Weights of a small GPT-style language model, trained from scratch on English Wikipedia: paired heads.
Each number is 500 + 25 x the weight over its row's rms, rounded and kept within 0 to 999. Layers, rows and columns count from 0. Numbers have three digits each. The size before them is the row's rms in percent of the matrix's.

# layer 8 MLP down (transposed), 3072x768, rms 0.0602, rows 2762-2834, columns 0-95
099:486514470485455496498514461540463513523513491491514499453535483495511530501500482512538518497536486480510500508509517484523483459514523451508579454505481517500529503491496542529520511502488467500450521462521518516463445491533502497538546487525534488482509504503482538455488506479458501517
097:510536532488454483470487516478539458489482472484504509489520466548518480463512503503520472512522448529494517494517510481444491495505519480518514513517449497507506503488494491535504488472502482419484498510495451534460475462478528510475500533518519502492483501534535515518485501521513493513
093:508510495517500484471512502516502505464521469514520510485490454483496473518480535447479523517506499476485494477503533505453539532544531506539464536510537471497483522489547539528508496522518453494502477519541530504524477502478527517461477463489505551518508519528533497491505520579459506528
108:491481497471512450543542540473530499500539481469498453542512493474484501499483486496468458459497542490505487482517502505530523546458499531516495487492507451515533519534503481466472511566496514502523480516510497487493497518441498472455529472506520467516513455519515533486440513482496482554
093:483490501454471533537532483466500517538476518463497489520502458527515502519507495493432549511504521447544542532468464470491470504536509531485479534507513488439486526436505474531491511539515521470504532545487468489482528525467512510516493487524484473506514500512502534540506503490463459487
099:506495498487488474552524495504489525551529471493522528475442533524520474514533496488486516497493510498489529524516484500464474503529498546511507505502492536480527464542474523477466490474495504512518509463480480495504473486471524484444526503486500484496498528477483503494516498522473482506
107:500460506493468463456492553520495491502505525497475527506533496534501455488553470501506506523470475515523512493488506496514499549524483513496560472520534536493524515472500476510461482513466517543522487508519548483481535483503503488489483517499525499513475512454528479481488507473488510473
107:499463481501453484506539483459503508525485504487496509489486493538496468536564491513487478487511475472460500521455510443505462479504494458479480537529516536491513448506528501479474495481501501548476494488477495506485519537540519486494529459473534469483496443509484522524508500534448542517
099:502512535425515478450515538536489466552493501500516481485506469509500533479520512527523468508481493489521502537461463475507481519487516490532506495491471525496519477501491484468470527496496509478461523530517511528517502523529481478495545500530499510503500510494471496479498519481457472466
102:485464517519542494506549513493454449469504493490535536480467519533496490465550540502567486509500510534501496511537465505528483471488531530534473502500544522470509503485493505494510427488492504481521478492469524518545480489488509498443483518481510491499503458492449538512499497528496506522
102:516487492501508520489486458466491493528514506499532475466505471447483510536513492514474513490444470488482530498506480503499548475530501425503492491491515518533468470481479502490496506509533507538532505459500446490486504547501503466495498527519481528521480514445430482509500548491510456480
099:518449537478471496526517512476509491600495500511506496533523514497497508487480528522492475546518529463532519491479513483531474500497490514494485499490507474515494497485535502546561508480529507514485466462486450470460490541493524530536500478497497520466523533502514504495495470476527494548
108:468478528515510466488456458486500442510551475490462481537483474478489526511501468497471524538514481543467487514511511484504519516564505504461484509495510471534495523479459481508469459470458494516474513485499500463494540468542520505525528494508475522513493518498496481507492505478458500482
110:477511520529505517535460488490509489493524536477526560513493494512500484502498453498507476551511476498478526514547520476508501511534495460500485473485507488518527518505474512503539473508465483527493513481526477488475496533496450522500503501491550494526478499481487502507498499450520492504
097:510538463471507554515487543461466485517467528460492476535490493508540495508485516524468493491477497484477470499505542451503518505509545498456496517507493484494503512510438525537485513475455511493498491467529465499431474503492466463503461525469463494515469493459532438501508513470507484537
102:485512541522495504508485480510476461491496504526452493437462496487506503529461501527482482558553482496465514491501491477464492473535493505486536511502499490487541426540490531500460501494496476529480518523499504483485532531538480495507500515508492485528508512505491541490480484506541511492
099:536452512482486466434477461506497491518494469492474488482501479528475547471494457541492506521535472554508529507517481507599508448531472518496507507500494494510426517511509496488490457492468517525516509492500525494507514499511549505489466467518525486485480502508502523489534495491497528504
104:455511506510509558486500495508497479464489505511517475515507488480527510518516536496467468523504548499484520523514503475518533470505486487545504543454480496449514468520524486504498520526473535528461510499485494551513528491516495559518496487526498502496481504504470475516519489507456538516
103:527479514502501478511509524524516502473470440542480463495535500475483516468476510490464501481517470476484465535522474459530470482548504496502502518503502523482525479465498490443499477531479461467505503472503458550473491486513505505472507483519513493471489463473531486485515475548509481477
101:508474471504548497478480485513494510488504476474479506509498509454521489525477500497491503499465555503519532488466511530510504511502496510517469535504509522515554490511493477483530485504521502486520538504484504495512492517500503491456506478517522468495489482521519469509516484496488495557
109:568535539527487476517470522502506515467529492502531541515539503507509482499507544476468485476467484511473502501464503459511500506490517519472477495525491477509497519502515513471484455497525498479494487491474512520491496535506480499511553521523485454482476492487480470480487494469490467506
092:492461483553514514550517498493495494479476504497474507521515497543474525518484475493484499525496498461474476472483480484491504481488501558531477497491447528510461533492495476453471482500526553533545489475514516506499509481436534522523523546547500503501514490510491485524527473517480490515
100:480546532473495488490509511510544508514561521487434483474486479524482482528492477468510494489513496505535482486513489487490442470488490497479493518531527533490488524544476529507497438446505501467509503548506522490525483486505484492500499506446462506496535507488467478478536488541463534469
097:501484510502481506471494519495516527541460521543471517497491525580477470510473517485529458518526474492512528469514529491537507472501479543491477466480478514513515510524475493484479460469477471513537479534529479528532543527518489461512503487474465541488483563478521519493491486504485499493
103:519524510493475513488488474490509486525474490492493523498471519498553505497519471530507509533495516483458495496523503507543517493469531524487527500478499506475503497543452504479528506508498532448488458490489510474502457446524472481533486517523466541486500478503446489457525487512480484529
105:464472509546508452459455533488469507519543520528523507503495501491480516484458507518542480513501505493489506534527511515503499464486461463541498507478529513519466535513500475457498534513512511500467490507472525473533463466521476469526463508503527493490464504493508496468548495519513455541
092:460548518531489521465522500535518516495490464526478477486504497478506426510526500516483512494437519480530497530508492499498530532501493484451474513446468499485503510467493479514481486515517473526480487516451501454510514540533475503495498470489483522485515507514477494480476522447448493506
083:524392498508491516494475491483552553532511530508478527518485538498489490527504517496507483521504481455490485519516473506493471518500508514522509488480513494521513481519499517485525513465467546504477528474479528532480489513473466484500527473515496497551492491492543540502497502525503478493
111:513494512485501512525439539471450494582521504528510478513508525491515514510483493517493485460497529489518464547482508482535533520481478512515509491467449480523474456543493523476519555492516516503460489525493517495515530516504497501461503554489473550493502504535441539524468495495532507541
103:531501556518487505519514431480473489507527462471481532458515503501513491419512485489527441500528519500508563457528487508450494498478483477483523496507497567513490466515504474507494530509543529477488480492491513503443493501494467493541494517501546462483467510498524487486495448545518498499
096:499460481500507487510480477482519498484509479470495503486474490491526482495461452485522524497504502510555562479513500576452506504489490490525519513542519525491508515500532479488515527477487474494467535512483481487489493500489478506514485473510479490477451541504529461498507514504516466484
103:508503509539525461474490495507523503496487470505456476489478501505522509568535477495493521476459563459468481515477510507489468579436513583475485474488500495491471489487526514503533518515495467518481460498496507502455501450487465484454508524464485500481509533469458519498510477476554491529
101:489491457516479463495521494532527534509500548466543534446469481455478517540487502500472503502491479489443454538534500532492479508487474493475494466514461470490501482501480532542516544525507484491463503529521488511523533520479457485466568521496473512515510507509509506466479508526535486488
092:517450492482479518525510510492534486513515483472500483489531519479479513496499532508449475496490518502453497506487466523440503537529480534532492482533493525486510520454482491449512496517482510509490473469527526475487547553485487508491473497502527518513495467525498500474490494492501492530
087:531488525478491480495517495494521506461503466500510513492473481497497496469468509511496528463506490515523438577478496528527525500496475440480482525478503513499517502483530523503516516499500491505526474459549548507479509499523501482490512480490497508467492495497459483519485509497522509508
107:488514498515484477464488486525453524490534531554526445483530532479529467497488504477507529536511465516497494460537495529519488491525484492534532474489498481492494515471518464486522470485515524484477473519475479516464483478530510485477513513515495459470495493466488513511434493533510505485
101:503488474512494532470500492535497527431503496460520521506521509504555441439535488485470495512511484467492499479472521515509514515469542519472509465512526493544515504518473500495469488506506531494462540543479598504481519503513516547529478477491497458484480489533503494472509494525526493497
109:500536480485534484477486513507530509493498496458448509513492507462506495495500452466495529496572535498515485515503495507480501507480488503516501506482498489484533522475500449519491484497480487479515518508492475530520491473522472537518533521481477470523478549521477495470444533545540520450
096:529490492509487516471535505514542491472493510469533459555470533518524514538485495513489527496497514509546527513507487549522510496476475479481468525479497510522482505468513509504465505535481539490496498518526502487529527512519488486510511479499514457507520512512511503494508533486522501492
110:496485522465467509532491522498479545522512519456520466477497510483528480491485434523502498491547500498494491498550457497533502518468496514488515491508500494534533468516503525474479523511460468554488482495479503506514484511468443464465488509516502526515521487517487447490502478480507491491
102:511426497501484544461470512495440532482409530502507481497486540500495519510506490499464515476470512484494509533509499524506471516547484491508493480525472514511491522509461495524493520501505524541488516507510557508501434562504497491453475523490505509453497497482543470513518487480544541476
110:549478470483533506511487507531459497497473498483536515493477503463529517500503539485498438521500525455502561439551509439484465512516502490485508517510439494547453489504513530528523477511473508489479468534496519480524557508481494464490489521531494495546510544525501541528550502501496502466
112:482520520487460503529494500494476560490491493525535473497528463512501507527480486542516532511486542482510503535484503456482501468515447555466504472490529505509507468539521452482519534516523498546478490519529537493546475529472517564479485484524494507527488507522522540507535478525521529514
098:497532502536465475454538506503513487504495486527514508478509512502515536501501466491479514463515472502529499477486524492514534500490554514507518495487544490503488514512509496534506523508477549483503503495505521485520486507497520519524462520456497504437492504478544462471467499495522452534
099:499507478488502510508483457491545527539466550501474518540503497526498543482499535489487463501545467507498514494459486529564515495504507496495513463501500479476487510545517476480522537487477490479513531495501476502499499526491475472515517458557500507499492495485502503488505486483480519468
093:521422492481480509538490442477516497487536553547527500504498517522468535510475518515497494489459487518503483485462465463486529478487492517512537530487522493469468502470531515472538503507506506538478483476497510519485510468562519534528451451521490475479514513513499477538521476500499531480
090:457500503493474497522521481503546548541527520532455497511529555511451512513481484486470501536525478509504516513547507459456507490468523552488490476486487530456522542545438500480465529502504508477493474463490511558520537500463525510515503477489487497518449435500515503536507501499515529447
106:485498490523507491455503507519450523517526505496493508500554490466516463492470445513522491516493541492496489468505462462497558501480473539509466477507538470547468528510469523528494517509456499500513453506519489550487493491503487451513461471484501488544510503488500494506536492517452516518
104:500510477471518500488474474468541476530493465493541491496488534479498508518520510498492501576520505516498474532524499490513461492499471527555518507469510484496511467505530490537514523479524497512443519491550502467486468496485490532500476507529454539545490565510492468489563455520444498503
089:498514482562498507489500521509500483486509521517515504486521484508485524460464502529485536497507477527514505503528488521519503446509468566494513509509550533496495514535501522461505513515514507526493488519505529545495529529522448577503514546465481506520480494494496470505513521482493537494
114:463502507497511480497488465500489499485503484557494487556477525519469485493513509509449545526508500487509503470500524504457501559479492492496501484502506494515463506505524493507499484478473542491504482525481488543453462447474503521528493507506501544483521483483461500496473506515556506476
103:498521540467438483520516530484525527470475464510521511475514517482485542473454532480485492492444494541477486539479492521485505534524524509498498505480470519529491499505510501506485537451523507530486485513518519525446520479489502500544488483482467475521520494487506503497565538511544565516
102:502471481492547488493486471493498495497481517491524507465515496486518532492486511483481499480484551494497497511496483541546491511492491488497529506522483499572455493501492542554571522455521493441535506508478548517507505541486509525461457494533508490491530491517459521476490493453498490536
110:530531504513489493466458512497507500536489484503476543479536490476491519525490549526483549502526494442520549540537514501517472511480439454510521509550453496506503470472524535504502506493520474494481476525493539502535504531483485498471497481508515439508495512526530482438539515470532467505
102:511519446506475505473518502508499507486512516492527543533460503503509513513504498534448467458470513445495511518484493457487527528464478462501455519489504521522515571470472496523495482494532503449485495515486475522486482487532534481522538496488531504501492449466500519524517529487485476576
106:493465495511498518427473430526441459495478497502472503513510494464477520469467510553459490529522497477498489514478459476473535516514448494529480494527512549491475527461469494524474486535483550526501509495508469488520525513502486492524518479464507465480549516493515499521499534496523521539
093:470483498536493529482510470522527465510492472496519536466494520549489550512519474479544483501556524482513492523528476546504502490514507514543442503466495447494475508506491444495499505500552478522506484522494525474500471514508446534479439513502461487507474542549478505454520494484478498516
092:512523496508513497437524484475492523469479469466527560519529481520524478509516464519493538486532466501513496531524525463516500521451484488487492502490558497511503492461464527501482507483513512499528528511480518495490494490474486481500492506499531513510494513491489543460471474501530527485
092:490486501490505518482469518491490498505499486515489437495514495502482519505515530532532527502454515481517496506513451523500516476544508502507442494540514520507531487480523475535561489532511507532511480498541516458499447509461493584495438460507549488495442511475527537535524480497548505509
112:490495501490480447539435474492480535473504495504480493559503490499460511468486509505481478474502454476533534507505481455522496494473510496530476523502480470537479496522492528521515452519458521474467475509466484544490519503512518485508509493507554492493488495500505489491514458466550494488
100:466442543504489530536524488498507467486491491501481480511523482444460468488533536516466523481530489522502504496508473504528484537534527476477522534475472461551468505524476493544495491521457526459543536532512491483502514496564519499504556522520461520520516477518482485521499517501470499483
099:506479469459490497474532477479491523555466506498468492517580498511522523543505486482509441479523496496481483518527460544472511531505501509454500536523502547489535533563539516489514467494484514502526450518484524484434504512514514511499506529471552464487460506468494451519493518480480497522
096:483496505504519476480504523476499503509495538477547525475511497497528497565452506573496537473516527481473496466544486499500516515463502538454488479506500546514499478498464488495541484486471513489502507488499467499471525516537508489502473571503533507524482523479513502491557542495514484462
090:510468468514535512527536531522488479515437508473435504515485475524468518518510523460526494508495486495499466492529537508511493508532513476483501497528486469513498528476480513504547515471508500515473496498479503549524525501485507461454472468523462464502498464472469552518455494539502496505
104:491490524490524494501482468462534473498510504534542485465521519488478498538503511495474502498541485499540531474434520493508489508483499497475553475505530452522506488487481530525455486491525465495540471504476514504471500481519506467484500519523553473481523478538569519508470575534507520466
095:530446513466521501568431500496446523517517514474463512496489465492498508518497513506543454498545543535500531515497514474470512463479552467515492495524474487490504486510534492477465524486525468509507510523479458526509491488445462522517515513512454507480507540510466487469492485455489513488
107:540491475540473499461466494465492516490545500519497496448540508525503491481512518528503529466491484544495536492478497484518521486510505487468509496506474473472492489480508513505483481509511516464502501513544495508474468529503466483533482499444486570495478486493485522510489523515453479520
087:564488521478528513505519485475518514480444521502530513491489487506546504495479493514507481475483514536485464448537474527543523508517513489520497503509503513517457490484493482535502507493464494497516529483425468483453474525481476491494480534487512466508500461508484469508524486526467530463
085:495459498513498548504491506489500493515578482560502479495532484479510535490547491462562489496525514512543530449508526509494474530506528469586504481486491517479485497513459502440457445466522553497527525488489515497550445526478503460483501503514466501506557452485564509492492536469523499517
089:461487534429486555482527499483468505549534496519490540491490472495489509476464522501519503530470511474494512504496515502525466519519523485514513500488485500511489496460519508516522490505500538503504468484521544456511489488533510485480465525462495494498511536514502481496463548500512499585
099:514547492475522470517505528469473489483492529541487538531514501518495521564490533503492490472521448539485481464491511465499535512485496534518485476497452529505522475490501457515413473507518489499480491546528425498475498476542493516489528481468545510485532538490487519479532508515488521490
106:500462514518511522540475515487492481560498573520448484536462508479480468538455480483548543527551479542503527507485508487525477499501492498481520483500489495519533457510494503480497461544530516482512484507498518495478502504496504495452510516500523535565503487500514485482511534528520458530
112:490475507521480469507508501500500525477490479504457497464484528449485515494486479524530534478533492465497521483496474502517496487447524523477465524510471519466559478513507536482500495510486523526502506487505513467476509500473507457513501490517510496542485550492463483510504499489500500515
# layer 8 MLP up, 3072x768, rms 0.0623, rows 2763-2834, columns 0-95
102:483516517511474461499483514475490515492526476484513516501534516485498520519520475529503498483531466531474507518511506508518453470518480506486528550486513527514492454524480477496506483487489476478482507478545528509533532515525469493505452500517480522512502447540478498506523529530537506460
095:477519476484434482528482501490509526465559539482484509470500509497503505496524429502475488523520519516472532512562505506505550482523473525489476448490518481514518498526502492518549483466514485497501503521485521500527532466471487503451503485469495512514508476501520486532516488508505465540
104:487493498525480472478458536551483497481502532505500480489480522548484469488483492430509463519489498513510467489541481495511502530467504466459539501494511512476445519502537481513461486506521479498492530480521470469482510477509553460496493498484484491533533485532545456475453489531494468462
101:498523510476483516521498488495465533526522429479490477481538511488527501517483483486490490501550508492540506559474521518536505521492485492459493502481493522533517517517458467538479479499478549487509466478528514454522513492485547542483462505530503507541471501536481483480504522498548490466
103:476537484501505503496515478497510499518528459511494477458519479521499484485515528468502523471495497508525514468479546489554485489478525490521530498514472510526467506513480466516497457458476498500522491506518479500485497554524506495488500536501498478506511512504501523471523494565484512464
104:504485490517493504514523515552485504505513451509485514492473487503465456473519510484501495510465479437475516540482495504519469519455479448545506472492512553471531473508500546504484540497510473454519526461540501531503497478495517504503523468520501481478487496483539488491511485456488528458
105:510481516444514500460490508486463491459494523503435473506516475502489526516540529484481508480509497486533529524496488481486494511526498500442524544499532516494467495492483502488458499503496518497507522576483481449505517465537489482540456471488461525463472517521512464515502452511455517463
099:562500496502511497518516491502516465495504520514468515525484510518531539514472456447499431465499491496508502546514502450493532509455502490534484486501537472498494482481465502472486483508493487489494531546479444505528485507442538526512504516436478540449472538490518523499504514555488541523
102:504491519484517536495513510465470544489523504475520440528499503505538464451414493548488517543524532494500496519459514536544518495492504477490513496510478510506508472508520533517503516517515476498461522496511496455550519504498485505510516526529510465481480538497509510479531522474460463496
101:528532457469488532512472517479483479478483555526478506534515451523499538515542539506512514499535485537544518515496470484452501514495458509490485471472487448463504448463504499506513497476528525468457464485513483476557464498498524524546499514520558488509487521475505509520516494527548497486
097:507495520521475529510469486516480510510555542529485466480517463471539470495431481492476524480480523477532503453506525506498474446454485491490550487523502511506507450483467462533494457531497503507468525564512502507523495519493481529508483469504461435513479515524542513521485485449492475504
110:467475508498484465492518501445502480493502517535507482501492476510500463510554497519499479530507500490466496501476527497470496466539498493506450527509479489482486529483489457511534459509478482524501507477488523488531524505495520474531492538559498501568553519510482506533439498472506487502
108:526481498458494517529473502560508498516540482491523548499498495481494455507496470488496538567530474496499474522497501435477518492526497529539526493499476510554516518514500508452546519531486436536533478497484471473479510482494456517526488523523495532556525508526479537522541539490485478479
094:476489477498511505520525457487451481519458493460483445504480475514506489505513478488483488510510482511536471527492497533513521529506519526542480530491505496467479492486523537523475533510482510466504455479488507499480515500498524514499466474500525490506467524497454492527494508503513476479
101:498496469494510485484505504483471490485549472478478460477472489620511466504477499510492499475465507473512476540497542464535492476514522507556465477511515495502540510511516499515487510487510502523521483515509467489512494517517458528502539507486490564453562516428494496496474507538515485543
097:496571537478517501506512473492490534521506425521480513442510508504480478484502485454479486494487505462487500490494511493486486536458486448488486499493505521488460495486487527491469499515477516527496526490516498512496470499490481535525473513523550489501519483497489547502475499528507464501
099:542521465504502490455506474487461498497528506486500467485521457511517478517468500485472510513498532482507480453490506521525514522480457483545515528496498490513483437499564490488513508523453512510504502510487516532537510483492503458486481487481488545516485513500512516524500506454499525487
107:494492512472442495525502500511511528516522476485472485486519528479486475528464477509471523555477555525531461532517506511538496460474516505500467517490472500498531512499516468514523478475474483501465483512536507513478532490496511481504518506454518495540587507465511516494485495484554524505
105:532487513518496486485515496501509491519493500493456503531503479495490501527519517481498507504499493470519520497542513527492484514465532449478504496503536457501509460492431530501556490455459474526537537534504469495455496503483520500487500570501513531526566510525499419513512494560488485509
107:502522505531449478511466492552501480517468477469499516504500481541520477504527488530507522502517504520474511506551492465494473507476518504465523503503514520495492513532461499503499472502497477495495498505533503518509487505491555532515489534528531454498470499517506489483507502506483511494
090:513487496507495512516526486484536502462478432522514510474538523513505508508514485490514459518461560490472507490569522484499514524517505495464504545498483483500475485499475510487520488504465538498518502486503520510468488536520480456523437468506483576476510521501470537503533551515512503545
100:462507489509473500491470495471448464495504528481507519487502533550506523486508508531517492565515497488488449501499495497488502507506486506518535530534504494445484499539484510497492501512515510490509522462490485543494500495524505473504520468527448528530494518484529485528494569502481497510
096:561480477469454530487416520516518507533514527478539481500467507476473524484513494489507504498488461484454481463503572517507489512462540473503500490513509511501487508508498485503503504501449528488524546536522501504502462513501458478506535517511512505471486476517515434492491500499483553496
101:467531505483541495476494550540498522504469452506513522483461486486557467473504511496499490498491495489466509480520517465513466511533480529534526546488506487475518516466511517500495506499516530531468432503492492489492488524489470467482513505483490505485482510500461510497544498502495544473
110:503496513489511476463499543480464489444519515486526490465506483490513519509458526488451483478455485505479463461476479462497501473459465529502517500478478476494522465466517598487491544488492487483505493517491506451512479533489512504493532486501530490488472476491510458522514464503462472491
090:513522492469465487477492527511489457507484487509460458515469483575525502504534471535502484466486483468492471510520474504518520465515478465437465518509512495503479404453504471498475491460498502515518480512452490512492556455493520498463505452517496486507528484514512506494497509527459511461
080:488498478490490511477483528473503466514485537472479554516515529494514489530545468487510505534522500520487490512532492441511527553496495519489506462517539513539504489517529478479535482447500515456511446507544527542464531457502446512531478495491486457516512479493496505489476504492469473493
114:454505474505478465500459544447485531497572513486494513479497481507497515507484524499532487466480472528469495494487511500512498503540507473537499528507496491452516516468510465483464513518471453490484495503501527538528522507518455539509476491518459498545494527515501517530527513478488510490
102:496513490511513500500482483510529476459523504498522463513470508465483514469476505523473487485476458480525491482479462523463496522480473520517477521448551501496507484523511519474469498472482534491517450519490501513511482494485514516480488487503509453483482509490521520508484549508517487464
091:535505527501517510522525497485440502497499520465487486497544479536461465509478482514477518440491525451501502492502488481512525514482508501497506493506520486507511501469511495490561520496473522507482465519528499546509486482556551473505499519474482523490463498472492480493526493470486488544
111:506527491522515485508512481517535501520525490500472499507481485509521493458475459544496557513511493531513493502488510464505472462485510519471487512492542499509528477488493564478510444507563481488523503534522492434489557493461496494460542464504463504489530458474486502496535464484467513519
093:502491504524473508492513518501523496500515499518476500513493512512548485497421518521506536482525478523505525512522523512471539528506508493519466490515494489475486505479497512495469468499507499517465520488486456456497488486470554511483513495502445478477468502549499509468515528529510471547
091:537487466514512492504474483508489519546543482521480517500499520475531467493495519502531474475460497495468509480492490533480514507490522512507483524495493483519472473515477517485531492558535462509525462508504512564477520492551516517484520497483478520506506517542517541508496525486453487483
088:552509523523492515519499453488480485476563534548489482497496501475500485503493506515508506509507522517518488423475531506501486451464538532511496470542505523526508457468481498513496481499499494510485443517520494473494507503450482478533480524474552525465512471515519484515525513494465501514
109:510457489457459557504515488481536521509515547506487508497479518476457524503513476491443510463476494524505496533531516480441505474500510482488493473538499489484502520479505523479527478472494479510493520494532453452448483524517429518473497540531535553538521505502532515505524438491460475484
099:506502497544473480435476532504531516501506528494486494504479493541546513470508462538486494463493473455495484467472563467526554504503501526512543501494468483508489491521483443481489490533459533497507573500493523520522519490539490490524534471534492461507499499529524517476494513535557521524
103:480546530492556466497484539528521503484458527487454513510462521462523501412510514462477500480490463504521490460536507481520504513475537516473472508482474534465485512502485520492493471474474520493532477460489502497477506470450492475506526489489508501489532502434506505499525492516520518538
107:515504543521483497507490467552483479488555495514530483502536522498489550508509480478514523488440466467509484482486512501529547462495499499514480500497554530520502460517474500534508484442548510514500488480453519508478454514504512494550522493422520584523468475467532499455499492488507473476
107:489568490542501480500460536524483527505529489490398481487523516448500499472517478553519478481521478472518471498495499484492456472492542543506517510473492470512514485478511505494503474526480508514529509523491503506480480520517455506440522504495500517500491523497471506508488503535492544538
095:519492525520517509471516520515491478513477488543504474481497460502517490500491476498456483543479478478481493481504435503448544531518548475451468520489507532498453529503524457496483506485568473521482480532498488517551499501513484514516510537543514446490481497478480488519501507465526472522
106:513514500527485469456514489504515454502546521495517472492490539546502510510481497498483466525476471528496492497511496482525452537512518516455490488542512496476525486480490523492469489462481477520527509492481512512494514495511535523445494526522501482489532504473523409500516522486503513499
105:501504501517500533502491526523515533524474486506537485502551504488488474517487469524525497483484456498498474523504504477503494487524485516530510552482526466500474479488552546474538513526522511531515458497519504454479520514502523490491513506515471473485483478496458495559521505489524505497
095:461510467508515480475534463517515476505569485538522513472557537484533480514466453478482514461546531521467468549547540516491516503515506458503516524478551511494496519541498539500480523523483482512509515554515493510498539483495492483534511541438541484556521497511521497529490494449517487487
100:479498486517545491503493477527513486522480504467493483504505475514475479519503468504464504529497536488494483463550485497488536536476534529577507479478483503503519496498513523485499485520529497479506492492472510501473552508546474494486466470516500548423539495459472510589462502499518502496
097:524526518514549541478495524469517456519528501513485516558491506488506523485525471512526480511534506527480505490488501447500474525457504508513489545515532486520471503487547497495495562497532485528492466501498513544559483534513544469481521495498519547576499537565529508491538452471499503518
088:523525549475491479484522538544508500539480466430507509452482496514504477507475501494504485487499521515496462517501495514509471505474509524505492475486461476487473526471530511474515457456494517472487496515487506541497525535492515497498524511500488502489508477539509501508482500456528477495
103:528463496512525495464502518523495475485495499525507549502465479514540505452489523474505472474439507493494518506534466505498544506528500513488491533474544506503520501475471490508483533467472492505474452462501502494508522511506517537429480485463534487486508485506508459517501507473466495479
103:491478550496475524534480468493457481526470527495526503461491517506463489491502472439454505548526485476495493454544516527520453510531506524545503544429481511525513477507506516530536492501496543496549528526453482471501443490508493486494455523525503482472492472486457472489485483521447491543
093:470468481515465515510487499519451486527469508488503485454515550525568486507500506533528480486509493511496488536520517489495489504477512525526504545486470470503534489469527528497515538517500554522565536486480505458504490460511528509475478502515483503509491537488496516470470518519442498501
110:476495500453469507459478490484522484467474496533504493494494520520479491482516558462491487514488532487535505509511509466493463416490493502539489503521479471453533528501480490518486513469490474510540482460490495476483513485471498502495437501471486495515494488514508443502533435524461485460
105:476480509463521506499504494489477528526468473496501473527531461473527479530515483528486514485489484511478508465505488524527497497532498485501549479473519496478423523514477522480543481489508470474501534486536534531498485502498505461484523511522496492479497522452522519533480501488501491521
099:459501455488492525503496490502480503486483508446504486542516517505521547461482479485494502507467516514542425497490496523532508486482508512496529467509467530491505500479574469492456516457503511508496528462524430518507482496466483506541487501469473514500476477479506482467490512470469515535
100:481502480502501502495523497476495484494503517523501521526509483481492515518497511496485475523544461480454504512490455519494497532491509469509477548515522453454505512509503505534498521535511537449467483487499500444544495452510488528454474490486490507498440494463500517526501505523464487455
097:471509502494517511532473519511526485507465513495492467480537501501503447518533519522521513495529493476515480470494480474481505548536462470504445479484512556498498512466488516516479489510452508516521482541552488478519455499464526480507505532477492498504511488507492509499481523529480500473
099:487508539499533464470482479482500466493509518520520453479495496491520517526550465477529496513493471485551508487500499518484477510499478508513432462457509492515465524477477500501484490512499497496520491505512472465478521492538494508524471533507566504489502493546508522473482485522510462533
085:520486476551478494493501466517538491537528532479488515476559489508497518492511478532489514442530472522511508467527522468502501515511502536529480458458476505522456513521473490485509456513513537485479509510479515518531521508486504497509474540526505489529540463527538480434552516499526521495
096:518498497505504513495538509513469511535520488511436488446479509508501507493517490519476432487471514469533469501509479478468483492516474517500470488512496472533488466494517489458495507493479474531460517511472454486485535496515481499503498500493532566538537556514527499497539526556528445509
088:524533509511555486510491514497487493459497498524426505515532485513539494490484519474493511491547540491487520486539514506518484494522436452539543503477491492490521464491486491491454488528486513509514529489503495485485486532479533447492507516557497485513483537530498541489531541497474494487
113:473500474535525497480499529511484573472482485504524483502468467486538468488498509496470488493511470503506482505541485517472497488485491495481490522512486499496503542491513542551604496502471509491512474465530511471525500506460504526526502513516580489452506549489524534491479484502468493500
097:487471495444512513478532474454513549523599455493482514506528494490487480530493499538500504480502549530449503518492538474512506488502477504478541454517504515456465534511498478489516543512501501499451527536502484496523501505500514479446453551509491468497467479487482527486537526533559497492
100:523500509557492514492538486461493456444440496554491511486536488501544471546495500482510516444489516516520494501472475497466498478527514495506492513519476503523513514535495500509467491468511456476532523467519514473515491533472494525477504557475520554496517475500488505511455504500476521518
099:507512449502485504500521498481540518536510493454528494512492496483522534469505497541530465507505475513507496470474516493517482509484520470499501495470543487498494567504493509504496484487496469473460512508520503473530491516487484481519508530486482525522471494512507542481442496476495462534
083:539515490477519512492476486511487500556467458546515501462470510520484552478491509541515447501487501534499566496473509490501451512471505508491466497491504475512492474507451465534488479507495474488489496472512482452521522493518508532474557519493463464530481513489545456461495525513530516506
102:467495503491524520490497508492491502511509442515563456460480532552523527475506496541512484488463512519513519520476461477533515491522519485508471472486526484579440479501527551492470528491487501475521503501490488558492462495484499476434520502461501520520498504511527467491480483500494505492
099:495505484502518487514540473467466500453497474452402505479485503505519520491505527488472517522466479544523547465538543486484513498466498495520505482494496520498508519504486449484534499488473488470518495505496460503489538526508543525498483480495483563506462471543509458481461468535513451483
100:448479498527511505501467526484508524446477532519457491480517501468491488442496499516508523472483502499494489470476506505490472477501463497503474518518487501496550496531505549518459497473491528536483527618538499465464509502505508490502488552495542493536486470453457501496494466516520467480
098:505516480459500479566469543485474474480480530520474486524465508515479472523480484535523492559541521523517487477526464547479471487518463505479502461505490492485464499471491507474530449516479530493478519484491498465530468523555475506512517541505470481531495478460513524509494496458519544541
091:534469495507507496482511534473474502527528508473459501485441547461512462548504514493498538515491479520480455464539508496512468482473547477510514488508499512513507543483491478479520494522524514474536522479492462456501511519525481511495445487500499483522515476501533525493494459488484490450
087:497507512488567525520514497539486518495509484519507486393493470500501493440500501506523515497457480496463504530496522525478536526527480475493538509493459513490512504532482505484494508519510503500504551501480488520537463470498448482472505541553485517503501475508522468494500524448486520534
101:517489449506498501524498502511454500519509515498504549500456515476519505493423477524503476537483537478537504522476529486522572466498482483490479473503532545589529439466512490496490490495461505508482502522508520525467476478541527510519514482505454477493494516522504533475489524486518492469
100:484487534499482536517497467557473496570529494544458510482491535481520515501530509513553480473525505448483494476488512498505513485485523458464488495520489475465511512491495551514471513513512458522468499512506490485517473476484479499486481506507498534531521434514486508497529469481501462526
102:484461490505492504482473525525493483504500464514489479538536512506541482517526484493517530509484521500532487497488484498512502510553534523510490506518476490507500534506516481488507490476470498505527525552505506513469491519510483492511478497523526502525477558527528449557541510548536468494